config.yaml
vocab_size: 7694
activation: "gelu"
attn_scale: 0.125
bias: "all"
init_std_qkv: 0.0261
init_std_up: 0.0261
init_std_down: 0.00533
beta1: 0.9
lr_head: 0.00833
decay_fraction: 0.655
decay_shape: "linear"
z_loss: 0.0001
train_tokens: 157600000
dataset: "wikipedia_en"
Each number is 500 + 50 x the weight over its row's rms, rounded and kept within 0 to 999. Layers, rows and columns count from 0. Numbers have three digits each. The size before them is the row's rms in percent of the matrix's.

# down: layer 8 MLP down (transposed), 640x160, rms 0.142, rows 319-468, columns 120-159
# up: layer 8 MLP up, 640x160, rms 0.142, rows 320-469, columns 120-159
down319 110:633485473573505503473532478514404492530532527467494431500410527386445402546496479492490590537418500513474550493541628563
up320 115:567405510519580508493653493467428544473474448573516490447529420468507568532499443492594474542519520560382565576546520493
down320 116:490426535412476566459553533467492448498541550504576483463422548542460584468462578504486486453511476537495537529477443512
up321 096:592464488437491456527520507576550482601457465526494489515553507429436461521561491531536435538534535491386499525483486478
down321 099:526389458578420529512519438579517470482570530464472528461491522514481358471468395441544484532425544477614531508510494578
up322 117:614521538520496461532486463500448502559443442481533378529375466586532489515422447519505502443578562491504526535518534641
down322 122:516453501442455565461399596415476405425582534490502455447558444536506427521492486512487467539553581489534559510558523496
up323 106:539405553486534502477489538518420508573524544554505467492494549482542431497584509537521528524500539541465551537540510525
down323 113:526558558536496515405459466544394506407584409533538558471456478548413514499442544525433483443593478560487423491461606470
up324 101:514520518490484553456626432409405449528483485471495434405507415495480531470512505473516462582451537523406514514543504472
down324 097:568444401549535506542510529449523479425542488447450525539526574510410554426520578452531473492576567468615409454488530535
up325 107:505461495444480499396457519540508484533469519457585464483578448536438449467605527508535444507500637517486516453493566569
down325 116:380444461535386489513480547527555518508421463425572551535545470431541578552509403500540505481456431426516538522503560560
up326 097:557504492576535448501544475552484486534486494499520497458580586388506470546550531510537488517513560547381580618431514509
down326 099:493517486559543622549419606444495611523456539526587541401502486497505475532494510508491490456501484432513413469471441477
up327 099:440568575506509474419470435521471552568440545542489539437472525511489464518437496507630573528573515562429539442433539635
down327 103:510554501530506495466541458483479474511392465527601495533516519447494444526422490466526492518465565459452595530405605557
up328 111:490536538506613452491482596462390533495499526488518442479477478528565395480443554530638510484460453507496599489474521569
down328 114:534435493518525438501543486504615559500491462506558465563439510515420587471503510422543553584483509478537658523474517561
up329 092:519473486546620571439415519514474515534378586453438470500498503473504462486649515494493514597536501428538503442580518421
down329 086:475538537531455572463561499521440487396358590571532450545442437506532516481545473393566527362475486437428537528512458525
up330 108:570456513477516497497494474527480462547469497483497525495449478537531447481539502537534509623447538608476414457456497567
down330 107:560562491515471514496428550445527487535483476475465427496452520459572432519439518451464493540378521599430490490522544532
up331 110:469539581507547492467442511463603492524433558458421473476531552450455348518518497544531527469490541503419502533533473454
down331 115:519457436532411496525476478479561559516518450496535537469507459547570577466555493537563524458440515468485504459426426542
up332 094:451495444481546528465515540440548469507357550400568525545574497398521521476533489504444481503443537442499604570429465508
down332 083:542517519490510449494554432561474508503441488456397468441439495572486486550505465488551489496525561398420479517602497449
up333 103:589431483510509529463524507509452401512484502479577502459500481557561546440491394473524403528564559500402515529527602532
down333 097:469525497523470540581479548586505574445532501599532513540496455487533559548586410431481545500537455460460579515412451479
up334 102:626451462499488530461424561521539418494506467561534477492582480513491558543542439528496443547544565517486517499447537590
down334 105:477481443451442574472513540513462479537547432538508471498417477579524472533464503479535494546517544561508554444516545437
up335 105:533458505452444548473609528486543523531497519526583485568464512499471550502432541486508414508541465527536546368524602516
down335 098:497437470499503442464509466533517492426470481523521494539436545468548489507488507451522485487365548568534474559496550401
up336 087:567456517470524517465519435523502517607469525504524532387482547546453509465521439463470483563531540528408463450417525509
down336 088:417459434576475481529515527376420545493525476437426507420489498464568448491581531468529567459471525477534457572567523557
up337 103:407489475530698530497451472532478530551475485469548460560425522509504470515511495530562510546504533545470465491439525596
down337 101:496485442568520511475444512445476506455526536525478580491436458558429542459530526495465411501435507530573589622565514457
up338 118:477439631447528422496520526545542427460434556597610481571415430423493542496479512585577492477474518517472488509602486521
down338 127:643562451535510585548484513505412573431440482492463510415487569491650541514559382525448493596461460495428446531510514507
up339 102:549494485450495516445454528506442562570467467493532476502446461532512449537585458515536455514547483548481545500506547459
down339 099:446553570514486542463491465423532478518387519541497444381474479496536522518490454447516497390513517561488497476604484479
up340 094:584527525492571449495412440482459443433367477497476389495493573525508499483564503533520504523520512519473468548490491524
down340 092:466546439393498470484575448518583458593521475505489486543454483556535497543474485404573529430495473442573580460543462557
up341 100:514498497437575539416476609599571426532476595509614517571474540502585497474546422523518517430534516590423535542519587464
down341 105:488454499506533358522564601386484466502542366533421515457562456462516431421480491443528549561509498444521521512484549499
up342 111:431407514544560578488468419545533466547473557542499417593408487485459512551470492509562416575446527483528465518469471577
down342 125:507491524528575531426495589474460524423557485498493440479528542478516478565427543495548426488559462635494512548486597385
up343 104:542497527508565444521500442529473525486449389466484343494439569571472446492614429500604570498469528627463412524468522548
down343 104:478529478555489521522456527430462480456414489391477570507511534463461569412503498388452620509501508480523450556498435546
up344 108:573496505490634433569559541598578518480494485557507436449416526451441485571395490556533536550471531663491535443511480514
down344 108:479568509517540549488464505535433507507424523503533494533507545524522505437458500523401477453563507456522486522437515468
up345 100:571592452530465488502488434589410585452402449509579497473566558563597437423552416507551477511488541495538483473502444551
down345 094:505521424506394490444588575427571508488515468510418532550478413424492509581519486454554483576471454445534448501500499459
up346 103:617496459476563537477481573596531489438490495658531478501418419508594485552475380548493497493490540537486565527534497518
down346 108:414361499540506537489433404453512575508599595470513527443466547497443478544451511549461522521457568431496418522507537467
up347 094:464566496476499498542564445528515503525443520485563474486539544453532426464507404537540562533468482507499585582450441446
down347 086:582584483398543488472469457490463500532559495513493493447500485525451562497463526402522504492518525529532508496568518515
up348 098:480493516374584483459449427477599489508477478537528490404504498448523493492422419514482444532516547550517532493574514516
down348 093:450531507551465524517543465540571535485422515439514527517476457584488550440618515545446492544520460426530453340429497535
up349 110:506446482502571534428567423551506453537484516572521454507562510429505524505549456468495510600480645548523557548493565535
down349 105:435534433461463461507443580507434527454575550400437517544548441525489502487478472555523423485576553557572462480591559512
up350 089:605462613497567499501583479539525479521514463450450489576513510405514440500483527700494613601445469422542552453475404463
down350 085:523606501464557500473472486443532483474472527436628450471511578499539508427391446486441444420495509453459503461450483502
up351 116:476483508441552461344463579519446478521470566508459394526387506602493509539510493507574515583460607491460577483513556656
down351 127:469490490542477565484525504498474592444512620529527507442465535582628488482552446514486493521428446488548545519524519488
up352 108:532475548444615500548648524524471529462480502577580483541493445497565522475444471504533425478510474478501472479480502556
down352 108:493452556584488574437433434443598508444551528406424475560499550526473535512546618536531499566454526469376559500530521538
up353 096:425422582511512462529419458556485434502505495534519377511570488450488482517457506516490527578486627572472580506483582453
down353 090:547462511515455518427467454417426526457603479449484549566498492471461529582558390488443478428553513443439430526558493546
up354 086:521420459394520537439546502555403531507565463614511454482472406485465470492524512518584521513452519554551476552529527507
down354 082:467551566577473504474522552525548503525495552441473521524494526496437568454631459485470532465560482481483451473471459465
up355 110:597466496488573483461536464515525456500430440567428554561564485572448527480475447520509444552506606575475515433496564479
down355 108:488576487500505550510487441591559440525491500509523502461517510377477573463548507534433386446556476472573469480513400420
up356 087:550436576532528552452550471455486438457452479580483508524505469546551453512586576499520493559403515512459549519459491490
down356 082:436545465454471510482478546495537521583493530364426527436518630464444527500465514487498512392528494554528555546486453537
up357 094:488483545388479550435490521528428479609474500509514548512445491557589470446454462485515389534488582489504519530425554494
down357 090:447534499488499529501455497494536541557527499473478498512504459470435397543450481482628495454570515411504582495491579543
up358 106:481491475445536515493531416466517499518468475513494527405550516481493528532448507522602428591552540505453529505426518542
down358 103:559489467476503493499445471457459532526523505509484552497478535513484432418566595457432551414478479618528410431557463540
up359 100:553534614487625495563563524524594494505531457568393459481490483512424456440452477492518535493540474571521510400464574521
down359 095:553513516501487509407433473484377518520556545383612546585460451510516484461510498457443426511419487513580590555508558437
up360 095:582463527501531503484440520469551561475501494418545511503563497503445448523561478520485401552448503505469456482470498492
down360 090:465589526405529477448583514528408405524445545541556478507567655469587489561413422515469461506472411435525564529589459523
up361 087:462531599471519472561505437472519541523499499476504478459448513427562459527500415500484544507549502522508571419524501575
down361 081:466486491495497462456596422494530582512478465544497472478571580546476494385476533488597521565439557505482492574469516460
up362 100:456519555461471541472490506528511463578492465556495469480434495468571412459515502509581467485513559585400531518564540567
down362 094:402525467494593510465511478514467569526407611486541440476533471469400609482550552452479475562455590473486568498434478462
up363 108:566487521535493498548477431538441564537480471584511501504457504478509465422457498471557483455503464664417549479518540441
down363 097:512539474465498529543491463488434512462444499572473448469481567522418477492459545418539502452570558568528462496538570457
up364 112:554512510545521490490460472513450545539477563470528459444548554464596492418527447541478536504463446532444478557483553434
down364 115:481539469425465429459484484558599466561428544497462510539497524530433603495517561510496572465499583446485413458538489489
up365 107:467460447511548490483497399517463482499501581480516431481521547488495547483573479508456474543398562536430504596487545528
down365 116:432444444437475449551603501571600532536368605472481538526446519535446628545472482473549505429607519471471412413500481492
up366 101:597479558515503444550579509496456586506485493472570524476384558522547465521665441492502491512429426495382515562555447517
down366 086:491567434524450517561521509455622452454634466458560528509506537499506409479493499458478544491538575509570518532478500508
up367 106:465538431463585544404435523563482502468476492581464459592500441534568450480483457492637556508554536625437555498514530496
down367 098:479515578507504498571498484487450465444450470348483517496542552474566489446528557570502494455504445554491479550447534487
up368 098:398451582439469509494461478531502486473525525576561494540514544538431496482653592511473524566473508578436493478499590571
down368 099:623497462553591494539416469424509524537527482478430506482578454493482481471478538571437466590469506406500534512481577405
up369 104:526490508523544533524509450517477482403495441555519459488507510447461556457501402507455457551523573560521480575434571586
down369 098:464561586449479484553577484354458486541507512507528523545505558424468535534570463463569492486584485555446464524491450516
up370 081:507494532448557489497535484491546553407481491448530500451546494488440575453477535500514454520470541580509401444637495505
down370 077:562548483531629549583479518540511496600518526571484509496509502474608498486508518520475493565548486477451473525407467495
up371 080:532524563484643515493540381463475470461533439586472464419464488438514514489460475491560511562472524497424481558518510515
down371 077:482461426528486525548501491577495467504532561434506440515490551533534524474517431506380441473527453471525431411529532506
up372 092:519543489469539538460572558457512512554425524451506477363479509467486479558512530549492494512593530502425408550513507425
down372 091:456402405457469523513389495565517435467539526562528440590438511450467508484548486409541546476424524507567563474435544518
up373 087:545480474509516540434478489456441511538471551537526498553482518454556555503415472483483472462461514495535561565501449508
down373 087:410441583591565474547589477552493528521488506471454475499451504475499385482532421579560544465547493535528484431526549541
up374 111:541531539497525453441537453523560497495508510561457474482507519518517476447566479508451479506479647511514551498476645432
down374 107:489433491452425485466567524435476519466545491516523532446497526482508530468522487456434524507497463505545562526546458441
up375 094:399570518516562494452612462547434537526499562588480436510417494495553440478570513492497517498586506562584523539535522521
down375 092:487482538483498533461430515452568548499524492491561537509545529481532493517464497470516466467434493400516564481440502476
up376 100:504337559417551430498596435566474550436511471471552485617561514563589553473534493509580477581433481533533566384548525512
down376 097:399496480593499510574520418500511445527458423534472520463521499528584437424505524515446542431548539584514533516512574556
up377 104:567465569507532422427450511550579523515508498455533512479384553506457588468566456526537478471538586545416400515590524430
down377 104:463465534552481438562491488528430527488525546377551512556488377474551434508515382483392516486551495532597527518552535594
up378 080:483478581419543552478520570510564563489464545487473507514552439501529421464600479548522485466494469547543534476529503551
down378 077:471578481530482517536494485460562504556440593532452448506475551490471438515495495456515454502458485515452558561554421493
up379 104:434515476535539536500425450477515504444395547523525456419486582531508484440482551506565511477470486532444530459502581477
down379 103:525449495478493487468438396501414480448536501524399415578475555509528472503482474465545491526403428498580537524442530571
up380 105:507446524486550550553493558501500487516473587550492537430387540469497486474522458497507510462531548582496494369589595603
down380 108:493420507496451474468547579436471526485513499530500481602472437496593499487472552546448559536513511507511545486442497537
up381 077:554420427538565507469507443474610493485518490442488496462584509439493484479493526494525490470543542524568457527427626508
down381 080:452479522509541516533535462547495499558529491459408396514481619459466492512514491440493545532438517534468537457611526426
up382 115:437524498411528478446495480577410399506484503536558402466502504509573406481505410483502520509507534521567573552557595582
down382 120:498398480464437497429476455400565490443536465471438626460596475460504561421506527446499542492508524489515486522451567440
up383 082:538509528513537572448459449523575422557480534497543441490509535403497425494523554504533461413467477509499467482512474553
down383 075:443519461550509536460433472497502558481483487507488542492437478532435506498570446504585598540528561511467517501437522438
up384 111:527526530509522421416475545477453526466506467571576398465452465391475512523401478539548552575506573488452507571505536558
down384 121:426446534543480631512421503410455445545572483512500543461412504573537519571430476503502450576468572574455524531449627542
up385 107:562372533457528571486467565462478469478485529487553488439507576519530460453520434520469565537491563569500478563515569481
down385 106:477530502457492457568457472473614499573408552513492509431578587481516557458575477474509495493369459481501511539502509504
up386 084:552467506496581538531563549508457455491535477419474406464416485558445441369479534566490550490559520535584422419587524478
down386 084:519536575493510511457508472525571486433523516542589524472562531528490539487490448447509497417418562479468461500557512596
up387 100:468489418568547576558565468466461408465481466565512432491447469391479483482564502513606464592493588468414597591488488585
down387 103:448482484482454437435593439437567532500520520619544572569442630490542504424524537583535510442534530452460451519542401516
up388 104:529476641461528495473545408550463503485393490509477374491394471489494396477513480540539584588529563560477467447477498570
down388 110:458653427444562583536477520498477493485366485416500632478555511442567548514492558447515533381445562539528562484474402467
up389 095:460349478567531471562572472475510579533454537489486535581523509457504483401554580484513520539415586522416518532485502485
down389 096:521489506445504619465523486492569410449540519510478467537588475550562580506492462496404485480562520399626427514513517473
up390 090:545411467503613499557556447473490441521505486549440473451518594437526403537459534575526581549572476523532467463495467530
down390 086:444523530515393479361481608458517542482534551498584529501520448477462602511564406424418480487433547509525537533467542494
up391 086:515468489486444482398604504444484495472505522462538405443498524418507441446527529467446544502441491511523549522572552556
down391 082:470518498504502481511460521561508519481604499507479467606508472552456541555555483490495539566551483537412556481487456490
up392 099:545514580420617411551549530572467500552490547573525489540500512458604545428407369512516524511494440527482506524535490485
down392 091:607470481558421526464410446485499483478515480463529603483513458488472491500505570542490446434402581476489482468466558454
up393 105:470415539465560571523469544461543527535481532469444393521466573523489431501480482568528562582524522536496445492456518579
down393 107:567513507560441454389472544449547527522509541519520503540440450579541496522489467532505440467434551508550557577509534489
up394 094:500458537494550500529549518512492495553433437530477506494382567483551420432455478544470502562605467510505534426503494453
down394 087:581538437498563525478583450589502457557429594498532522456556446483476481556560488559468541425453471474530506549477372456
up395 100:515518412470519525449474452498437513511376460497551483474524483556520466458502496492563466573482553451486522465485443507
down395 105:549378508577522403474535455470525534569601443530464512465515491481365493564430459486495518507457457623502522541438576503
up396 093:525479569497509467521492362458471507379456523522525469482547547512454435542475455570546569566541506516433491448482464434
down396 091:485526484580497515494581515476482544477474527535502510490439556522533472558491555569437531523554575435533481527543482448
up397 108:502544477483514525546511437477431545471504465516573457537435436403599338479569429487491487484469538501499501517482470606
down397 101:414541534408663516544483480552533479557564557494541521559516483477462500524517529478572438507496469445481406391518415463
up398 096:501424566536534556530530443475514523440514502529562506526389422538434502489570518641549503459431454544495397509550443478
down398 082:475564506522464448463595506500522485524455596449504488495498507455484476458483452469449615533517547442461522466514413501
up399 083:463462449481499512416490551430480495604490569481537469558510455498548477562414564520521506432571525493458463534479526455
down399 079:529459555517493521563535480570515494492568435389495524445516515557471421489537525447507504524449514522505493537508492528
up400 110:497437432454542544451537521440420533535479471575579435460459512535485530506541461535510469550571488589515528359514527565
down400 112:463433557511527536505418585508516461429494545551493469454456470468482431524426626441580548639461544436499538491479534573
up401 101:431426542457508555566537518612492489483490502525488460552531444455515479473563490454500476525609657551487500549509579616
down401 094:528509457440544491434375468507483523549473604553464515499478481516568539485594488416502480405476481483421481498513456504
up402 088:608487544555500563515557538534454399558482425425456518534491602424508450378479451532566529460446551488495590465472514533
down402 089:488446507527567486540511465512386572517515505582495436401529407533515406506515541563460489546519478476538481508501518490
up403 096:561468476553479508469527525512433536517502527505501420512470501538494394503501532524529528552574526641439541474571584573
down403 094:524558591533545495466439497443527565443481583498473560437528586448544494477440535487475507436457409463456523494499440476
up404 100:467416509502518571479504456559516551521460577532535496527378568499499564529523459593548444557515558501410504494468488587
down404 097:524626459524487489478524510551499524564528460447539504483479561467518509489456532432471422486461490540527497510616372480
up405 107:474418539418526447496497512522525440501505541452521492523550412467582448468506395476423482479473649554491606559564576548
down405 114:531495519503480489482443515500472562542472456457561500493451409534469513520499510442424524533469415571484513466526552540
up406 105:586497418478526569422542504515460462470427467550522529483504521416454558422438457478482535514519602529476558554532459476
down406 100:509524533470479476495455487580477428502413518383506423579490510572587487493588461566483499446512517479546504467470386426
up407 096:552438505459500508513518402491476430522479494453490578491487652515540521504488465480555435523501554471510555523557537479
down407 090:506497576443524568482483566481584515485517499419449460479358456598508487427469520564528610517558505457524585558436512479
up408 105:491535462508513479466438464548529469477499528530584502480348559468536509501572517507478513480473630588404500536567520524
down408 106:514446516530461567599505481460553517536472490580510471469585415501518449480496484511486470418473572477606479509473483431
up409 111:414490471477527539514534468599469446477424523576476448533486515490632477405502442484546518460532529525575554553509530477
down409 113:558538490459549627425474519573520527444484467486475505475600439364550558421526486453525474528532461404559536453507555525
up410 094:547514492398467483498562502593516509502477462541517445462493462396509510460416411597603567505490493551459561521521456528
down410 094:482467599493481547464496436513462492458534510460519461536448543498495512454412501523444454514432492460456526505429580458
up411 085:436527518535497510451456572520528531609524546405473518435538587402469583450452518470544551458528535501542519500444508558
down411 082:514457547477484482534496437498432521397547406567507521550492422556538442521480490498483477588510448528497447511527525470
up412 100:420459471524468458524449573413461470499517491480560491366466489507571489504461489532585488450488563531405611537474506487
down412 099:522507511442373488502478515550531467581465616554602546513452484542461478531478474544534516645487501499610443528528614526
up413 120:473383483446514427468488520534560435433502467507503499540490501463507521520496480521546429541563562566477565407494516644
down413 122:511477498527521540565492466535536540551530501555465427425480410450524466527472493528476574560517526535466550484585436519
up414 087:422511511404452538522561460567515552622530468518524446489436483438504386533488508542514465606496454527551488454531533546
down414 082:498472511550506532567363473456479538496577461447463556501513512516576550516415554524464527418493528519426472531542485514
up415 106:488477435494478524438442460530495585529439510602639453543483525523487516556520479487645434501602489502466499539520583523
down415 103:470491518548404504472557391574519519564499482452507510423506474572422518551539402338529493500512505525497460426484489481
up416 089:432492453430581425466503581443533503545453598427524514559354601551479431497480450524500478544533531509602526507544523545
down416 087:663575573505515468544511428555513494455521522457455555535603576486580422463453410434504447395427481478502497461476480462
up417 112:429548563487560555553480529537523457579461427623535497504507554502596439438509441525515494512509530535566544496504457527
down417 112:531536562433480477479488472463504500563440423370515507544518480500494552564457545444415419458545499449455404538425445537
up418 085:604483435459553470482549467459513506432529468556427438485490498445494596426446583494488515487534499518485485442535551548
down418 077:503509584556451531544418531554443529550489529527456548517526467522504405546582504532544526519489539495498483476548517491
up419 102:467436542497470488527441455567506548564548505472499462501484509479471446472463399558539479456492478645526534382542498556
down419 101:488546433535529452482487380485488561527459551592498482579440506525589546432475426440478463483573452468443484443536465397
up420 101:447493525513489474518568489435439572591518487486441422402456579467563416359515486504503461557500519580471557493489531514
down420 095:543369560566455493388526535562449464443525428509475509611490535512443457503446504469456522513445527592456545551493569516
up421 085:523468499447547523423492546508417483495511555541460463367446592426520470432558479508529536543553533540484495526545531534
down421 084:501505516525427504559586453524502522517532472401459513606561477516512479477471433475501484539444443505582460450451488506
up422 096:560536558435546501462478573474536355426420510532508442523591469506531432541464474549483501521522564507456636569554485453
down422 092:550658545529514462500549523420455439521465494483501513421469512488557595528552525486514497467511444398434480529551457575
up423 108:446469460463605563513551491538423573603423484535544456521438558525541454490626496528525433482424553510434515550561444488
down423 114:364474510522427439396546470522527476417570526491493566584493487502466498477559526531511457595534512540488557584473565430
up424 091:556482541430465434408502454490405425546510429562452506400451440473564535488453522513590426534435498526521488540477479502
down424 090:507508486593574520519484543552590466416549537376485462454491548469500484471465577548534434462502519461454471501533475481
up425 104:559484508453553478485453483451485516404447460452627443544389516518442473483545550464515356545554514482446431586533480503
down425 102:479469517510520523526471514429541479486451529607512509469528450545591488472615492485465418452484582485453584487479505511
up426 093:483576535478545538447469471581541519535472468494515500440470549506468528512555502492568459455582435535438520423509522505
down426 085:556462477408557440504479498445531482434504465534594487511508493488456505560442488428471506466450545506518493526491632521
up427 109:522481540527520513394429417563563487493547444490561487484419503455483488495479526594514422472492480531544531565537490456
down427 112:462584456445455610446577546522505462520544519448468443445484626559563511538458522396495513470559506496494521458586446439
up428 120:529453506535529459439427453478542523531312524490493508499453557519527484571595481559461538462498646508429462507458493484
down428 113:487491488498551495516486494479476557499429469434512533473596424504489555537475598442523490377512557435438485454458473453
up429 102:523455546467527546478543465528479500569491521523573404538520465498568463483436568497517448640464569485408578492487517438
down429 105:489512433549491472463509516587407527500504442509524504469514531533511466464416525539643579479507527436558512496486462491
up430 091:490431435470504542425507536452506438449500502545469359449466508520476475390505519463525538453480542532442449463489570482
down430 089:463518603538513531514497410458536504484571441488514503487435558503471472527410464532491492549492496526523552461563473490
up431 102:506534470567453545480526524544446539531505513486572457464463481546559529602496513571534489432484494512378607481469547479
down431 105:451499550538515565478376497379592454538457623444496471498530510436529553509467500510428542483539542553572451541494486508
up432 092:457421576394484501531543506603482416527454517551505446504479506543583493427544401549521425483483579552493488481537510542
down432 087:480538449491530523570426503534474549474503483392521546440458513441563449628420518470539438559544492408470519498464516493
up433 097:473419477356489502532435575598485518528459531551560462443420545494610509507494417493577534554473606543442521501506484507
down433 102:534498551562445535533438522443442520476483493500541509457412480451520435493409573439495408568410522502475588475480582487
up434 115:490522466495609480444494478484464481470403481466519410501446575525480455502507509484543572472541545540486577536441583472
down434 129:556512436595538522485479504479446459505518462454572492456483584511496468438530502549561493570466557473491527515416454571
up435 088:508445555515592578515518496580533539500450473502469463497469511511502456492507535557493548530439490592481477458498455555
down435 083:495506385442493441493494470540458462536518486494530498492530614439513482553538468449497563487506505504520489474551495504
up436 090:618534572477520512498473565552464486577516610520489521410478503370507466482568425567450502514535417558448440390538491490
down436 086:491408461522512482408485508435404441575476422506490577473520510502442535498469541466495509529405567547570502434463490526
up437 110:498398478492569494400474406459460526460464508489515351545454470472543486410511579532518503498408611490508515574424492506
down437 113:492481549515525481463392541541488463500503483537457497543555477556545540455530455403531516524458525518553513534498361458
up438 088:491459496379547505451494483469534486512506440507516494545455532454524553511484499499580489483517517529502528453489480584
down438 086:529529565573444475559520447544490497433505599426520477437550524508512473485523505493473487571535427452535490500538450383
up439 101:477462401414546564527526527476427531503487575462500522461518513533616432491450506511542520462511556547519516454519606535
down439 101:582407537550532502478482472412407526468613376470451444431492472482467463570440529567377493583481540598534488522458572529
up440 117:438467541534502486522576520575520438521459457486463425491530562525533466453477531483491457547458604575398479508456556594
down440 136:542431425492355524512469596517432507465552511536420431490490526468538428516394505551537521529505490584537530550491559511
up441 111:540371422549575481370487448432483525422498559522523506502430460494516513423447467546507423511468519566447571483527635478
down441 114:512517544424489471527575535532479569451592450445507511431457569517461572555511434499562441458508502461584499456552555551
up442 097:534544520488514558445486501547489551479494621539612460552477510453453559545484505533542427519462572528468604502518563506
down442 098:397461619484426445465528468472548544504417428500475569552574614509543460533521507422542552373544501503494448488473465538
up443 109:561454406514514445461569483438428519466505471550507519552448528415628459463528443521541500475508537427491499501516557545
down443 109:516546566446622460528403508501551491580520506480562562472480491525547434494526543582489459500552515500461454563531495528
up444 080:525483594396423553564477458530533514448442579548527495488466468504490410444448518509573584524570531480540540535525470533
down444 079:518526434540433416464528452498570531511432570488415518420506490410532590577519419554502505534484483413526476443483515449
up445 082:523542585469496503524479457497530456538461481417433562470404524412453510438462535475545485560480467505451552556409516558
down445 077:526533511491435491433495526542549534562552545519500485453606402507568515536475497536382513483484481528531447502504455519
up446 084:474530483478497516390463542462491552483468643492513445517413605493429547441492515501514526457480514469481513558521500499
down446 080:543448549435498451585585461572481465509518436635465448553441474517513442511477424470484561648525429500531545452511436575
up447 108:542522454539541496441550617527505499518486508593458465506477520371542506464546524516596457509519499514448589434443594568
down447 107:540474512524575545472492556553437513506493546447522515525510537482552541433505549532422489494480525586496551528546524594
up448 103:537458625514533523412412509481465418471485542415429341497565481536488558436487533513488556522464654553537481471526584514
down448 103:482548365526574516495510527524516551456499501572525530423525512451489457509473438425543513451560489446386483528492484541
up449 086:520448491420509442500544452502515488562512653495518491458478513488409546520470459525472553571646478527509479463597535560
down449 081:503521537549562539487480581421494591409477488486503528482530585501521490465523544461539522482436479485484595527423492490
up450 109:652501587512449522427475558487489431500441469581490564517413482510582488496489438522546476534486529523479656444457508522
down450 113:535465462454475477556439515560528453544517542517455461565602470573553587458542392483445458436455450512606588427538470494
up451 107:456457524519506540499516503611494473550534591445504477490493455511403467375477552522525427500462556550598436561428574438
down451 111:454494575476475484536539469408485450528577419416413579454546495420546467559475528395545541568463425424527471475571505564
up452 107:434530475528558545530526563585520614541477515518556422494459492486534480432594541476554465452531551565497529479482561603
down452 108:533605528505500526502597530437530522462532563508422540529454529451400462519441451542397520457451522470555532550497538509
up453 089:543502556475418588506421467485526417560491518421445422432559552493530549486588500553458471465569500509510489472508453557
down453 086:535409512547591454431568544474491534522469494344491536596421540541442529515436552463472490537444545462532480571508491480
up454 093:476468422462491592525444524438494520525504544451537475479485564556533373534560519506457438522504508465559449500492595501
down454 095:567460522528605482498556427475434425627438525563461584500524454501500507442463427484513480536416516543467504499532490503
up455 112:457432479459426481443400511579504486586514509484570459627417497534551437435605450564555494530490453538578452517485566534
down455 129:529473448529467594480550498457429469463614518525469455600515521493535536499538482450491457539413459457496569586545533442
up456 110:495544500534537499535534404468504558553497436515533483480557471572555505482479457494520397466393601619449443517549544472
down456 107:443467388489543515555508526448504422457453597465504442439499509555506495416493624488555487478525444481429634443520478507
up457 091:550494532460496483500543444558498472590510504560475497525487456482534480535511532577461524534492575457416496506386590461
down457 088:543437473526560527459385486464574513436538530454490496447480514354538484584426498471486562518460491584552524435533600613
up458 100:493499499535588499411551533478499541502507505409604469492455497499423485485429553547516493483415550461493453497454531508
down458 101:410524454431564492476552436554534489503449478564421503530587485425478554493547518579519452484505514409532462564543414506
up459 109:559502534511600467572491572536515583485504466446594446532462529516531388469468490556534476479390464634476411505578508545
down459 110:422505523441472447443539470498539502408540544535558494439546459523446591486505459558472464453519456424604496478460541395
up460 111:436505523469643459415518461509449452494542464447484505512495437450505465529529487528474469492437474463449485445531563470
down460 113:535521486512452525589483447505508445562565549494471518532483504476520517544476583559510608562470502521551517454515464487
up461 110:434518533449515575450514504483553432513334571578615530529454552431555554485503479463499419452499542483421507521551583526
down461 098:363552421571531503411468503499531489519530485412452519528505515484486472495431503492497536520500486484503469498441550498
up462 082:490440566434529488396434529454539506580400528505534457505537547517557399511560528537681512455549562507492472503444444528
down462 082:463522439508475479537483458435553462518494499453441497452466535493538540564423557466438601521511489491489437498617508414
up463 114:508415476451538441499477527465502533478441483441629356555441510438562450510586503496500524468554535579508465517548503536
down463 114:421412533492490492483431510549640487504384513511511493413483408566482519553459529495459606569582554497486479471465513428
up464 082:451428487427439497425500584565523519425476434449559509429475565470521473445480501530539531529480579528502512488449536513
down464 079:503527434493595549537409501570510439606453515563488483574473510515567442538538470538458504532528455517538476503549497487
up465 106:577488549509543526449524429601537572507464519550442559421519620543538490478460388528618514558534539494553465435552509511
down465 113:536501618445632502507574560554552466515435531527430479421499511505583503466463503481525492497589547530464394503520465523
up466 101:544525539411571505512498568478457525501521487464527464447516519561501412585506458569509495529501493617466476506455559550
down466 110:501483530543483519490520559446469526533546525522542443503500452469539457456446527431478536471483551505419468497588509418
up467 090:491482530457513493441562463471479496519508502471482477581501498515490346509527448462505462508507512530528531514493545512
down467 088:531498517477534564523477478447497577516564629413532500438474477472522492534525528513501537484578420531519450496500506501
up468 102:433496502431476484475517470624533476486429502534580509612504457510486533524513371498495452477509458469536474519529494514
down468 102:480483484467523541461537546507521502428578503501501578496471540438462507539406502463464485579562568393549544525503538487
up469 094:510509585527659543488504388461572479402472480514503414543485523427541438430529571497464427538456578472518472497526541571